Weights of a small transformer language model.
Size: 20 layers, width 160, 5 heads of 32, MLP 640 tanh GELU, vocabulary 4096, 6.85M parameters.
Each number is 128 + 32 x the weight over its row's rms, rounded and kept within 0 to 255. Layers, rows and columns count from 0. Numbers have three digits each. The size before them is the row's rms in percent of the matrix's.

# layer 17 MLP up, 640x160, rms 0.103, rows 113-279, columns 80-119
090:140113123144130134070156166133121128108129175146132098137065108089140155136095095089106137134178080094131162137124082139
098:152127104106152114106060160113141068112159139148139042148143097184106079159198136152124099131126135122096107108093139125
100:170116125155091100215124192132141121180097189107065143160123147134110126154113107152133118118184106151069126113143130121
093:106147114133072095127113060151109102094143136119144157086090201106131195131116086101157171146191180154177100155145103109
093:115129139150085082165113193119158109097149153098093093066092132139138112111128126077193108142163105161132173134128133145
096:128207085074107129105169097152216144155121090112120132160114163105134135143118119098099108102144135052050113165156155158
097:122085128173140166195131119101102105183166148114096151200173130103119106148111125143099056110116127091156136203090065081
088:129112111158158136169142096121070124139160177130091087166150108182149126137166114165099120156135118098175163176118112158
100:093055115174114127115104128141117118153110144129092093048144135103136054125162152138128162129185110073087116141181149035
096:106110160050101127148158088129169165117115102105095066143063158121137060135103139052151143099121142144161127100162122107
101:145146162139123139141115122133156107151159145138049076123148155146089132144116137139151077100136133142103141134143108099
099:079168153033160121138106161173093094147118129149102090126144147131145097091105114116132113116142096161135169163132139077
112:095143114130115185144144131172171105103193109157104133168099215158133139155105151114145128134158120103110116130078072125
094:167097176139100142130191161148136063094226093128146100162132164128169124118103121161142114071117104151079169141088138112
102:064115113135089123058141182175114112138129098129131125139124115161125116069145147161093145125169085150064147163122115068
092:115162110096133096179142170148139188142119116178020080137164136140151152129152125038101093166135110101156174124112188152
090:138138101146142116163066150143122162130170194070044123081143157107096110133069156178120154079125092138062111129085148123
097:141122127093137113081071087156114129124149142144135100080164152208182160067112106170115136080080126123165166137066080108
103:173099151134124088122143134130139093189169149099108108126157123202109104171116152103067080105087125151072114138193116133
100:178143100125143180117155155144092060151103143131138105146127133159063064129188124068164117120110130166125100170095137133
111:129139115130097074106114111096140142185121144152099101160110167198116088174158089103093125114172061068152103165169135130
092:180113155112114091140154123139118110180170100104112076092137125140143074136177136180095166167108131117115138081187143091
092:083121101118114097088136098137122027180178128114134142172081109122111088098106123098090113060142122171195126115195164100
093:168163065124119142147118141184100106155112190069118149183105152139145178106085111118121092092170139094138164130144153113
111:126130082156062153144145142095068060176057109140123114134161117118146048137166142112101102131201106111077138170151108068
097:097119139151091115164159131160164119162166145104074118143172124117154164059092120115167144065102123139129133108147127085
113:129135141044106123119189145142080129130141094127107123149106117106127115102150098093106144125115124097100138117110103066
092:090178129127161167141078115195109127136140129149154166153115129148192084134060078179120111132112138158131155125168162122
109:126169113117210147128118110164149117092148094092092156152072121193145104091159087148160116066160126147102179213125143090
116:094141160127115122141164111160141091158162175141143123155072114188123135159178108177168119173127102092118119149130060143
088:081126094143121135131109174157124129140140189086141096117088115164111078137121143102115113093107167177103161156153125133
109:060113122128112129135189110128149100164121150157064111161149109073087159228105070167143148165108111155107137143083090105
104:130157132101165146119192099161167116117145153154056105114184149168097128113147142123178139163111120133138087151050104102
109:123144070077094168154138109120114100105217166090166156117143084138174135132105119109058090142104106122076178164112113141
094:152159152131050171084194176126117121142106153148106125068157150126151128167177123140086129168152162059071147130148121087
097:097127073127133131146167123135159062107144102117148141175062138076158090178148111132107143170114168133127148154144076157
097:147073108090067088115127090170121106176125140170116190175083140096159067170105127098122130168163144143159129194115091142
095:118157075087098107136122168115147152142084092164079076113150204171090165213119118078102154106165055087087103092108125133
093:109126115061130140103115158114145127112155103093119156133083141120125054138094102054136135099130131131132189149148102127
101:168121127129061113161099163140188129172100159052121178162102130097163125104064104098089137193186072146132089145176101106
107:167121171099151058086142162131122078158211149104105128126099125166148155120143046185068115129132062125094104149055116099
099:121100112141145201191080109084139108155120162096100100116170119119129111159125144168058090077097110127111099167145098070
099:175142126125117173172165090147154162196123082100147116132107128164106087133161091203169087161080136120153161129138128118
099:152082143083077143131141126152169116091109101095103076148120134085136148158135133172156135197146115134106167136136071151
101:077155165037128152139134146137108170152158151152136113106124130193147123134126106116131149095181102133092112136061109150
093:094163169133144122147171161116158064167135146087087125177116131067158106134086099151181085114170174118143060152107098148
097:137091187172095104103144148171170080136107086142177166111121188186063101201087138178205107148147124135092106148119068113
103:088155125169179183175119148194205149102136154111113123170107146113152077134104068127098091103163166134114092165104115091
100:125107154125076099156110210124115141073137172132089096127074214103146141160170125120117114118137035135089123105120111134
094:099144110125068155155116122108145159125119109095138194117103123130102152108075133153131077102156135052137178136150126158
107:119154156094128117144101123134157130188135128064120095116061147150127119106158134157130107177168029085132135173179119113
095:104160123083076175160128130152189172113113102082169117202070192143143043119094145137088112106114068105117086131111121137
096:153143087115148128116160093123130123177118139101117100083069169126113115177182091133087122190135146079095109101096154094
088:102125171119108127129097124137139142159117178086078118137087120123101136138135109083101108128122096120115070143136165107
098:133134157140112205104172101167207167138150090126104126147155119052129084202103114137144084144050120161104110109155077128
096:098128144125118095113159131149140137109116123151145106152179151156108153112156066147128134137089160152108112168117072077
097:138129106162154115177163126178068120158167224164088120159097098183112137217135131147115091103106106159120218171107129134
105:185123161094082132125116143122143110192109100090118093091116141157107117156140073090090146162201127141077214113154128083
094:150127088123084170147097180166112084179123091096104110175103177116133157156133093142145134169082081126148119115129112132
099:113149092111138178111115137198141116143168089149143148119105143120169140125130105127087119159163103091106138162067166091
104:143119121111151173119190071153112083110154112112130151104083102146151113123129093139112146077120104136069214144124131119
100:115195123122140185089092124158147123137150165061181112129044123203115154120126119084119073177183111082110114141145096128
101:130160111137117111117122181100068126116141173134125061100112125202156145173143147108064183102124119152080183120170155102
091:065128106112128197143117172150065138109135164145137181143090158151164047160066179167136104105134064129093169198060127081
095:100110136130167124169136142142126093145201156075118016167120130152123126139180151168137134088164135118175160146162158105
091:085093119129075169187162079154131118213127098134120084200109108119085129186157062176105100124127127113144138110117149147
101:137112127084083129205114090129110107131148158084107175154106140137172093173136175123147125130126109078114108120147102153
093:128117136141139161114186072187120163123191128169167099176122138169164101145179086114103135117176127058063148092138130100
098:158125110132088164101174114170153147081141134069131155141119233187170139089142107179150134134168097087060142113116120103
096:163112146107076129167154139109158123127141143069139138156129144102145133148119094167144132021143112133144113108102145142
103:116149110099119084095105106197141136116171147093183147136107155192168116116164088137132138103107120063151111148096087185
099:141130111108111134100103124154166109142224176135079115132167197110159065148147109151145148103129122133140091121139048114
102:095105151097054082140151164169124143127140155119104113130161199115094096139157071116119125091176114076095167145150124115
095:125112113117127129134153172141085153196063156129121097170103149140183096184111128166100072071156125099129115132180105120
094:174185104119109107166120155083126130133145155117062107173189131116125159191118137113138096088120102141148120183114100087
111:116161042120142109108139166138129005119135196093109130137076179128183099113117102111096126163148130114100125133129119093
093:123178146129181110167115080154107140142122139163063131157062115175108165090171154109101135123056130118119175129133129134
099:095146133114051118146108181129062143138070093073105088092055134127116155163183131105186125127160128093099127159123103084
103:133110068150168106115157145118138085169188131126135095154146126138138110128058136175066088159135124096079125155152096095
106:140153110063128103115153098073141105149141120132098113112157169124124143130167081064133111170133165115153101128168115113
101:096115132055139124167179119164123165173137123129109087200130130131108152123118095144153150094134123073100109085168122133
089:060149157138129104104172112166138114147104167100121117106138123124112172135088137152125117135133103109141143138094158103
098:096119163082122095131178118139100084124162098148100069071076114124130119167152153164079118109112147111153182197148078137
098:126141063161113129097132112158204110219104110082094164168072130073120139155087087117102126201184161138132159094216104079
099:140116145132178070183112125211118125139195125092106131131141076124189109095172119174121127174118071156138134126115131178
096:170130103136105151103088186172116101126148106103072114166106084144157068110182123141143145080175141109135113087125142068
100:142138095093086093124131144189134148144088085150176154124096145111113116169118111117176143162085140052153200149148134104
096:087124174135082157128151170129161110105152178177098085086079119137087089122088147149086101161136087154104132153093137106
101:202137145184121161106145113127187099110149089067112089145107096145123141144119127123149134162095108110141126119168108120
097:199120063130118140210147205090160095111093154101099136183132146131145147097081060138144130163132117117077165123129129096
099:049087166097138152111106156170156135119161097137099142154070152121189086133133117117136103164132077061166150087159052130
099:140121118143103155128126116134140041160124139091187098203137134125157127159142130154148149150115144114127129131117109113
104:109151144127040136150145144173131145100137149069088112100118136132108105135101092072093153104176127099095151182140136132
102:079115120152136158191095184095161084179094114085155110121099175132134110113175087167090119117110086170160117170200094111
105:090116121111125127111143120190108108140095138139123188115108131127143173158101120118094149107151100116153232141174103054
097:079113121124108145151209060110142117136093141119078098150149113104144123163122074076136117172141128122102154176241121136
104:099065148107080116088135107149172144117120112138105131183161101083099082196173115175123172105112141111174135203130077142
109:135142180114141092145161151161098110200152150086142139178110127116118134090147097157112108140144144097145141079147170076
104:175172057109144144134191168079149109144153156083060116160160130125170090105113094156168095114160097105111122160136118094
097:112181175161169142140155193103142132153109201109083092140093143183167086115159119106093082118132077140085116159094067099
102:132160124129106116170137162165098106124108170120061078184079141147135067123129125180063127066183100158169120143130114162
087:091185144105116162190159121106147147144140194137121082146162180133148091110119124135116034151165094159101145168147132070
100:094120083145092118117135145197150116091092127143093159116146191091158156148095134084140135165120069108080199148106089131
109:110155125113103153111150077110137127134092098134124105118145143113138089141146152154171121138158125092116064156131101152
101:111160112141091161195226183179102094160148126156139144124116167097121074142098136184106121084127117114101119090119155147
108:089102163141170185088145127143107066149134080097112097118050145149092120120162122128087085138096110106113143146141097119
108:137131073110083120124205059100132116091130148075107145146143165091099119186172105146173170118121134074120173197120077101
119:147133093102133116134160125121157125200125154147163070120109156112103140143121093161134166094129154107081135149109107157
095:113060136113088199163158067133142168112157120139152079214112132139124132169097141155122131130143133152109159097107139049
104:095113088120153183187157130106127144159183132071109146132133171133138111149162109136077091134083150135165121172182110127
100:144094090074137092128157149164069038131105102172111110108067152122129088180086164137098147100136120083118150080108147113
090:123104145072112145092142123183142140104124145173161081159115114160162141166112119117144139116107140143122130109072094010
110:089117153096134125118072113122099089142147122104152086109083103120147143212136178153130104171154140132166122081113085126
102:106081104128138124074158145134188082138106195149103088108186109135119138130124113104126130060144175108154149133162093142
099:110127079115095138098145094160073108180115172133152145092087134047138082141111105164056131119140169144054113176174146095
103:094155151113173137158120137164153133162094119161058123092098149195130102141100088168088144080159097095098173135168105095
110:084106110144144123139129124119099150108127122081120136164131198071177116094090165140135086112129154072091089095127096155
096:087123072156122134146096194129137103180143153118066167095118167124128134126066144153100077130150115103105127135070117056
104:192096086159137144147137159171125087151100151117097116131118178149161074156119092134121146109093117153060195095154100132
105:102127142115123131191186159088162069123154135141153037141144160139178123160084152132142121077094145171044155179120117129
107:099192191162160140100213100146153118122147153127118106174090138178157083084175046103147051181157070084064095122078095121
103:167115106097177138130118199161133107127145181136116149148095104158101097104158145141111146116168118126127165157142123163
113:137115162091182176151108081141137106102134103096160111194097143172147150099106041191105124111103119160154147141119086134
094:150126119059118118141144152152170166174180106158061150131106148200095168123101152077115147198157126093126160109109099083
098:126109122113063061147110156121119087137160113133056174185143164083126062133029173096156144120152157098146126192160086168
096:075137132153122215159133123166065130108120169112120155080068118158112149116117087151164135175102107147159109094107069114
103:146135144073110171161154129124121084177074190128142058138093158142099168156116162093120130123168096090174138133183125104
102:107140090130142140073162141134133131063164103106145063134112150188151098132131131140160178125157112149136142220068115054
104:052116088098102219095131122159103113113139134132139097182120178166171096138089090114161079195138133119118158104138082131
100:159152139122127147083202093128135096121137132171154133082126121137096104124109085183126121135101130126154137161088105155
100:153123175072128089169175071175155045157135052134156123110112092135151125161111106171137138150172127109176126111111110069
096:110139159139073128129098146215126170124144166114125135094105092095078151149081132132125155069117082130107119142144131101
119:160155095134091111107137104137132120167179105104105169113100139105155164163087118152146193122141097085103116129088088118
108:177135143113098120154133160146137082165117140147092125148149165157104124157131160151096039153124143124132125174111150133
100:159127197116096098132148075120091172121143100138163094112129202225119131141159146151118128138157099057134172128182068172
102:119144099130094132110104140163183124166141152104090112147114193119114115099093109184139109160141103130161109130100038099
101:104140109100078118145132189146141071208139175140102098115111085070173100180118100151129136124149164123157124135146158174
103:158113138128103124118160145116115047157122069115151095158088090133160090122053121116060147116133151111067154192178138094
090:066214128130102098157141092131137156128090159083092138163106129146134082133139149148153104040158111135072084170123150121
096:135123126136113171099161090138087109164110192167084077124103125174079072167148104151126068163143159107079169123118111128
102:137150085143114142163177138129118131161182157154094126161096166150093108143097126167075155117148165136136149157154124069
095:142081117085154141131151086155132103203131113132147110126075104125082097163112101169104100142089107150118075178170123123
102:070095136084086165151132093117186182124128132148072132144164163142175111166135135094116141100121145102118118122096138155
104:115169111115119156120134132140171154223135135077104139149151181169172106113057091148142106110087122098092087072149125146
093:140132101133126156152117130158113057130113110086142107133130207131128079086082124132110156128111195110158135158145137104
109:146129169127104122117170122116170118169136139148143137144090159147187118151033076128189119102158138163120148102187090148
105:115149124083148115143148153119155142152138120147107142220071111099114100088105084124126140117182087119143102137080086078
096:133116116109155122143132101094115139127186108128130151187069200112104111195169112202128119137119128115139113156177072121
096:109152141141114151175129115133148118139179147104145139089102133155157065079081080168125110099173160154146141177088110139
108:096090088137154158094108106191120080087104144141149131094089122125178112105131181128139083147099154055130175144141108106
096:154109029121157111135143152099143125173117113070139091140086159181147106136048088131135136109143114121151164125144130138
098:137064158133181097093142092109140107153098125145103134127124148145097114127164124088165126118134124110159085212037071134
101:161078150149113136177144159145094059142118172136119114144085129159168126158124131119108138071164145171166133103106111118
096:095155109161112186135178114133118117093100121126102143149079201076162083096131119117115116092116102079090103104140130084
106:108138122085117125109114054118145162121147140088098155130092170177144141151120025162167122141126139093168140120189109109
104:094113099159103116140140153202083097112136130165159117109094202105068121124138112143055204104108107145099122151091092175
091:070145131141124152144172147107137101163148091156065123107150155139093078109122140101105127094072111181096176136153107151
092:166081128088118120149156155096152088137141128141082125245148150105181088150090097119119128109227116147154096125159139133
101:134094114143126154127084071186078091195090066127185153146030149150142057148086134146098110134105152115152153154154076106
103:060169123080038149151116103138123134183144130163144080162175126128112089199115157154085118104171134117098183122159127108
104:098148134097159092166207130219073145128148183160132137169077104171171148104115127148121159135159090120115174168095093151
103:075144168067156144131166175113138078102074106131135147121099148161115082099105127111146121140118086102148174150153077108
098:140196173120132110131178183130117158145123146084112103169136118096101127182114128151088119126143070124109108141092140098
108:110118109114144190151139151133188071129123219045133126118109167132159146122143119167102127180100156119107107135109080142
091:089150119159153170110147102145181107090145112088110094123125168116114129113207158116121130171129149103096108149173142092
091:141127095075143127111159139079128149155168150101115081122156151114136133158118153103082033174164162108116144135123154119
111:136127142125124098095143161123157112138189124087105167153091119099105150128097134165111137127132155122134167146067136141
# layer 17 MLP down (transposed), 640x160, rms 0.0994, rows 113-279, columns 80-119
084:173120160172177134121020123127110125124162079109078135158160070137158142088194161149165126109107123112121144124106167089
107:138101141132122099180123115150057141119077191151160151072157074121158189133097162142072134157174109120090150114094088152
093:108160184150116137160136116125174127141195083141114111125134132087113200112098111097089169158065109115116114124113134147
092:183125138127125154128095091112128114160128142150121093130112123102255137160182131104087138111147146159121114139147126100
094:095176050187117138142138103156126078093132150153160137129125066162083190132121108140163137099115143160127136084133178124
092:069139172138104145173103145103124117182179100141159126074177133138117112123144144098069104124147177123125124132141145171
102:193170167108137114119104109089100171128119120121107101172095126200101136148221161120140118127083103161153141096137154210
087:161139113172149122138115152151148183164132126192143139109097151133127103180124077110140128075088109103122161153170132124
105:150142128151122129178110097133178076100091077098099143169094167122110162183095137158188123134114105112144125093127100159
094:155115126128131164060110100068085084079175118117098108071160128125175205144117126163095153113133088148143127141122170108
102:100158093137126149076144117147142146084106109137166171091134107092152130124098137079081147146109132129086098121161128139
099:120132075146168149102082114083044134166120087134153119128124113115151092114181117087159157090081109146153111124141108140
128:156149116100136101126117154101152072106097123133103129132214106116091069082108148115142117124118144118075102149154140165
088:107105199138126155106086130088166089190124139101201167156074066139097130079138120163099117083150091146108144133195108105
098:069106167089057119135134151156105075131101202198123119155143124162098137158148166099160055159117153096169126118119098118
085:133159127139141071146197171101069098146132132126175129153092119136085106140137053108067151083155146160156174152154100140
084:124171181151159120137159164139131109109100096203153119176085122155129165138117090110109097120128204138132101175138118104
100:102089127113161122151043107103102171154133144139118178103167147090150157176109187099133163145127142122161121103128101069
114:098086160090142186142125127141125153170134150106120131085116150161110107175105175141092073151142141046124141141098089134
097:123131137104103120174164152158184150142179159113163132162129122094112155182179132112130151077140155167131131113126097177
123:159158193147115165175120114106105116046189180121069150099115067105138108116113132124151073094131154141084150097139159171
095:070158108185143127118118114110116114101107113096148101109093105151138199104126097137151145101078150084098092188149142145
096:117154078090169107146152113113130163153093156083128084128133152131106157120129091178171148162087114142166136173122159187
091:124125185114148139116119113150128074144157122087122140035136079061162142126162126113145191137125113116112095109185109161
116:093119084089076100138097119122093171086146082140127108159054102128159119139159169168119155113088112094046200116139127137
099:133094111127154140097183085123109132127100101123089197059111097156124125103111184160107130118117162133156130101167099118
118:091111098169111168109178125123126086145162182098097118166144158112164145091102119141125068089170094104126100125047161090
088:113109096163129074127094163112112128084119061142165179122157110096060119167166129130170118123142099143126163108090202131
109:106072149112159082118091130137174182091145086117155157214118155225110158074157144117135111074119092141146140139118150139
116:147156129116138084156152116099124153093101116157133157067175141128131154112127151144128114123134180140139131090153167115
089:118186051197172150066175168078095060158101156111113119151146115088122095162139169097185094131089123108100144081098209114
129:074106117094134092161064145142166099161130116106110119156123041117094115131138134130138120053173107157099113152121118149
103:109139100124139106143105201093103106180150061068137155088064070091113204099119123134091133165154086127107157114122114129
109:117150105098134109156133117127115190174105105147113111140142164170132090150141067107144147127145101126118113126109177167
090:065161136115162139133110155085113086105178195127092135142126112039119127090067153102118144134094138115093122119129140129
098:166158163175114088126169149096060153156082160172079110085158123095161171173138138193113107130115146147105131118108059106
094:145168118112142095080132091171015144098147080124145152114143103073116155135150198132099169105139179129139092125123073155
093:137148124125092083102171060155135170115140127158060132097110144105100094176167097177141142126132151103099187158135156167
094:148107198155110137172116126107093084083077103075164155082171143093076128095117145152126139147111172131112102133087114153
096:127103126106134063067139123135110193132087073175102134226163071042055139128119105105123173071116140185129181124145157078
115:111146171139083112162131121133185138132081150161136130128124167189116186106139113052131063112114117104105116150168137153
099:179213195134127086142071092111140098134076127100166142159109115112131193152165168153208183113082110129157126109096103142
095:082111076127116088137169120120129113159122167138086080128156174173124122106129139047143151102160111162132138148142163116
102:120149131097160131118148132156104136134118137136128102147141070100148154089085100136072103100127132147089080115104099151
104:163137132143068060129154102090129098126131127148134182149059147134121136136143144191133173136109142133203184104116133110
097:148137114105142086108145137124090138104116195081127109093162113110098146116112105075151126132144121156138156159151173099
097:126167137089085086162104145133125139113156115133112116124169050051117141090118139116050158206163123144114063126178154156
114:114121163174076149146143119095169146106168132120123151151142161141099115141115091098131101107156130125135118118102194129
091:135136103106106154104110078126125095203142117147124152153174079134121130115087137187190112082139170063149136136093112074
089:150074132100141160108103107122144123132152154113119111158097121119196114110132086144053110096146162168081139093164129123
109:191076133171091146162130163101118117055104117117099143116162159128139145186078156084109175132129080061160164108100070170
093:218162118058124102138095148136183079144088161095153096143132165157124122167078078142149116095155132086182044138134178108
094:119119089112120121083100097108178110117145109137135116114125147153168186155100059118122160131214132163175100163130166115
088:135154064141106154179099117150144124138145130138119157125128150098164138140119140110166143120132130147180101102116125112
096:100147153160107113131103204083158124107125115135089104111086106102093139139158041121120163153134153098080127157105107158
096:139107154155141129143090113070130126154177096147134112134140183155099118121122138173153147065099158123121028156141142142
091:075106129145144156067100116110171195161104055153110142083118178133125134079101154165158191105100166101173136119123147102
115:177163090126102092123135182103096126099122101071100106151122070115127120107127089049077154136130126149106180105105147175
103:176152179114179080144164141129138094137139129137142118056145074156173132114132131134068110067212159138107148127181119168
109:203146078122145123104080177148104109160139103095120061146171152155165154153097152144127110123128157084106155164127192131
100:184139151061110117107156076153095162116141091119126140142110136135174225122165033135116138094130114110126124129141113084
101:167142122072177099073127158136078142192089057146168128052172105134168141199189118142128158122108151160069100080111174134
109:137135170141126148084113031128153130152129160132156089120132150123152106110125126193107137139139134118093111180100064134
088:176076147132127096146112148134082094159145124099100125103090109164149115075159160145118185134173133116124156150133133123
094:128125049167123084120120120068141141167089185133120132179119114069092094132146155120161146087153141139149123127113116146
098:167138101119162163091129123117107129125099123165141161074130118141127158176115171143094141153150132125152120158125189102
098:127164168190152178135136102139069154130173110145144124171151083107119138086177128135186124117143101085129113114158142147
078:122097144093157145130161106123142222111164158142202131090165128144116141147078133117124109172127158146082104136135123149
105:157095148046084114165165105086113135089181122058151106135097101136104155160106125147115149096092127104112164104128155184
088:191035115140148114106084135105133097094096085124150134143136063124090140160167129161132100145153101117144092073117175088
108:131121110063108163144037144100114108137091125075202144106152112146095140151163156149137138144077107154131123093114135127
097:097143212124123091071147123179119103180127132104183105128069148125105206137110175149100173180097115067062125082065140136
097:142169121150091061143123128155121091120090137139177174090086202153168131123131133125108120124120141096136126136189081141
098:140151162162144165136124130161145111041181169125110097087185109113154213070093132121049176150112137071112096061087116117
102:144127066120133111106118135191073149127107109166175166168084129103143146142066136152112073118088152139110159137061097070
114:153129165098040098165103134201147084175123138139163100080128085098078143094148123108105158122108112094176186122132111128
093:095135149106140161162085141133124164111133134112142091137139099094102182185129065167125132124087107128132093158179162153
094:210128175087129167133160080140120080134119126094117183109136154075183155047122122128216124124098144191113121128106112143
111:090167106096081139147109114116122125093069136109112076173171084125163129123130070153129119113096130148135172117128117101
106:071119104085150132137132141109153121108169099122072077106131106064128105116166150098087180112138153095124148098114088145
097:089111126166098090152157140131114121168134159141109182156124120116129113141124119134129145115157141114158118134127143144
082:171136089157104088151122186123102166075114100154116144141056166097162105093197155120137132061134122177124131167226144173
102:176114137095160085084156026113115096122123100114166222096154181047123105128114084132117161114121100102148090128136138057
096:083173149116189117108137119127100110130138102179100177064139178087116092149172184169134126112110131129098104165158106049
099:137135097137073182142081136114152143105125123131147181125106174094131112144124123158176135133133150135085137176140130107
094:148160106115144120130128171080120133166122149127192190117110095128140147142123126139105185115109149154109149165142221135
108:098174069087139175137142165127135127104141095149149073124158130126130087118109148173156104071168174146164122147130132098
092:200068110175175136160162089115128147056103075139116142169176153121107165154118119150164100124085096086123118117116128070
105:101138169088121162142077114132108179135157070122116139105157147123097198108149152151102128123099167119098082152068133113
097:131152178077178147150151118130173126152154162157147115168141139123096027146144096127129091191069120112130159158156159117
100:196084111134146112124162134136130133147092133163177058100151146136135131115144165119160176142154189134155055122113133107
094:114095068099058143130110111114113171122115125111162169096108143114105077052083135136126097141122090119116186165224141140
094:136128172171166102205089085163113059144091127171164111101114195117061158101101111130163137154176127106144135122140117125
104:103143117083137166089180131124171138120182082152204125101085137107146136160067164167050119214131113111145155165133076151
098:094190119125119143123062149138130114140180066161117126165124172150100129093128082132132059131156142109114110104125146140
105:114103129131109228118164136137139125109166162107113187071110166119142119089158112062188129122110106093171135146115106144
101:108185067136139086153143143091086120170075138106137138105079145147145106106101140178062143167163175071201095091145109181
115:112163157118143187115124156135139103204158066114119148107146103131133108127107113149194116147113167141106102123134140179
104:165070149130138138125108094112062111102127116100093133085135109128067110142111156102149126090094103185065107105090111075
096:128127094101121155112140104153190149129117083137091184106171151131061118179118103087147157127145145154139065118088148142
104:130163137153114139132157115168140141104141168150114112150136104114111144163131169086091147111150200134133106108159188134
086:108136120129103144072103107072146168132104103094146156163078111158150131153219118119090138202167102093116059103186170171
101:134121067117130137141133141124155105053145173149114091125158137144144192106193177167162119161120107108116118105089186181
103:134182147074097150116120127131157076136150090190163148109133099125161136119141078142088190112129115135088123140142138162
095:167112142108156111114093120138157117095102151139176161064203131187078213054127090143184170172124099125122142101110180115
110:134173122116090131168160152113139135197104104127120161122113135151070150146114112119073138142107090157190073096114102132
104:054181139173122098159140136080080158085140106146173107136130075148121114125114175060115117110142092135138125040088156213
127:135120102168122088174126171125125201162137078140108063082162117128161133150135118125044133087112130092129155142082152138
088:162126155087103074127103128099158096101116109080142157090141109185146172096128150129148114173107051106165117166149143135
093:115099071108163135147159132126106132164113164108092155116107123162175170161098148180166155149090118189111117150097095145
096:123120122089121162142085116143170154158166087138146108120132090161135108142155081182097108121157029090173101130120131198
087:083065177114202078072119120123090175153150055139138172120164154120097138125150197142146111141112159110157109093148132129
118:182140114137135145117161169135038173174072119146187111095117108084180117117140093097152178135116098154115132105108112165
109:163149100144086090185137135104128146135096085133161125121089087117140090085142106121143087143123047144124076109152175158
103:100155156154086153138116119127159156114119108109168173127095117118079174120154152174164102139065150155156094192088129145
106:128127144080130123108128109104107168093139114099154117146188160177119145133130071169156155109142078108151116157160146138
109:159139126085134111129105141153111121146119090127061057174153160090156103124141146144178147115102081109140102193135144119
095:156157084163107089127198129127107082156111083105136073108150143095142137175146072156106085133135163105144123153120176115
104:168093135100168160126119117140120051091104093150078144172189121123134097083139155098181134125110173123175187173095174103
110:140048105167137117069068089181103186154078109126092192152136157084160106135085143095094104109130165042144165161155168106
113:158173153060154108151112105138110156136149151094118131093168108177126154167133186137130107107160137117155110128106200097
103:108139147102162161143148125120158183140132159142151132158097127108171166121161109125130054182138141177154065127135134162
120:136130147199133089100132158115105114147074146095140189141123185189093126108199070128128125103126083133069150132090114114
089:138136077146122128139161177145141105085062118127112175160142154050150126153218129151100173145128168136124131138163120157
106:130183157075180146121124143157092164079110118151195115169102163091052152108159117140109122085147076107134116082095122132
089:118130135089205123162181081097110199139137143150107145105165145113160099187137154147129131140161149069131091162218106121
105:095072113184167175116137140095131178180133097117168121135082124122132098112101106127117110102136108074113081119125105116
105:128125090111156075084133128126149138172093062146105101181172132088195152162184132107120119155117163085151118067134121146
109:136142137134109129154062131131119124127111125136166110159085080070087145054145105178109145123107162143127140156087187101
098:125163131173103115129104116119111167115104143171108085138136130122152114132093130101074115135152142110068125089151165101
088:166105095138117164150085169071166118148130180105115168067183179178142144162128083135100120113104148157124145156149156192
088:125134138177156137178075113134086083172163121106167100124180162088108146170099177116119119138122158141189115119187117172
131:078164067140141149096135114084105119161142151131089132166179146089177159076191130175078151137097125187097136156154111113
110:179134121154098134062093128076080193101095173191119096132046124091191127100139169128102157129114109166158163078196142145
096:146118123142113143110167065079149138182110189098055146108135101159131168110133101157134148119074102137160070170141128102
100:131127149114194063117107095127102111116091140170150097126116173132114123089106090176142119133050127137131168087114121119
102:099116151084131149086081050162097124151142126120128080129176167124138206113150166089037155119122123133125160097174114127
105:181103097148106133112186101180098101123167101169109099121159052088164152124117160184106188118185141091169138179175111135
090:145150166121146202147135136157113111067122083100139138144131120181157142131113148146146134146042099156132132136092175102
090:184137118084133085137107174088083100105105131138153174086178075062127082114097164119075119111170117196098133107137161119
107:160163132062076116164136184142141119167129123123100128144102108153127132184163171067063142128246085145136145124105141099
091:179095148152083099164127132154134093074135115164120072145118184171117135102084168128123153145166150095150179097120111137
097:080070194168134114100148156138127105153138103083160151150148161151182167110167137151124107089164117113190105096140122119
104:114106144090167147100125088115183137117174129096154161113135107115172117166138201120143149173147169165143172118136048169
088:110150159140155134152152115126168107116162118117098107203200094130141122135160125118163143105116145137106116099101147190
112:128185101125119127130173118115108145192172161163114100112115088110144102161114116121082145103116139132127109138082119126
100:149152110162118185116151062132136094129134096123133117159166135117068137127145128095181112062151103171119181173153152120
090:079137173142156050146088102121158114150084168112108145121120159096190177136188099081132104094108123145168125094165181159
089:172165082134131164135131121103146126119117093197103132203183111125201177129109124158149155148122163115099136097119112136
114:120128155144155101139108109176147120155159137116144066159163067098110122094181151144148105091128061138195140081076142092
093:078130150078121117158109133125125164113092177124132134122164129117128201135186167135093118142141144084129119187079115159
099:147207154100146160142066187097166159153144122103131174126122103116181133106139134153136136092124132104146159103173158143
101:150126106133146169057124121122086124103154130134107164084151142131198062086124099100144091097142128129127124063188121122
101:176163143125176086127135149152097128132192134050076065148142106152148105182150110124137135115087167184154158174154212181
103:037169086185156161132134087092106138114131130098176149159086147095101124156125134147150090136117134114132116132146135057
104:133151114089177090136152065081081089202127131143048144162129133150137115136209115069126081182137133114097125115102116114
085:147139143111085178119104112162123127171150099124150149172139066113140144144131137105128104123155188093202094165128125076
090:108097116110127143106136102123145128113120155137135108108161149101135169084145113164119060153078165119133144187074174122
099:105140123097099144143103159095163155068142163116121108131077136181111112096067175095143099110153162113183167123177131115
101:109143093163124099072069109099132072155179097153141148140127098146091155125111108106090107162143135158113132142153125131
100:162114132145163112207126145146116123137154136159124171170090125144130113121099133101174075148131112126090117128127143138
107:141111131075123131087063111120159155132129113154150129157166081065081139080179170178131146139112076136111067089093068146
100:086143141133161160143178085182149148147075090140169118120131120157166170124145121195156106113052101100123109158157113145
116:130115092122126156142190132097163141154141086092111141104183124164120149117110088147130088098152143087172079161147144095
083:043132068088137059152156097162150160116126160140142109165123101120089147152182140121122121101154090139202197135137162093
093:145080163096153154125136116129163164129086081079129081122124133136141139116150110151175156159092131110174139112148117130
134:078087132129133153069157093129117150128162109170120210136182158083157107151155116196144116104088082174153129138131112092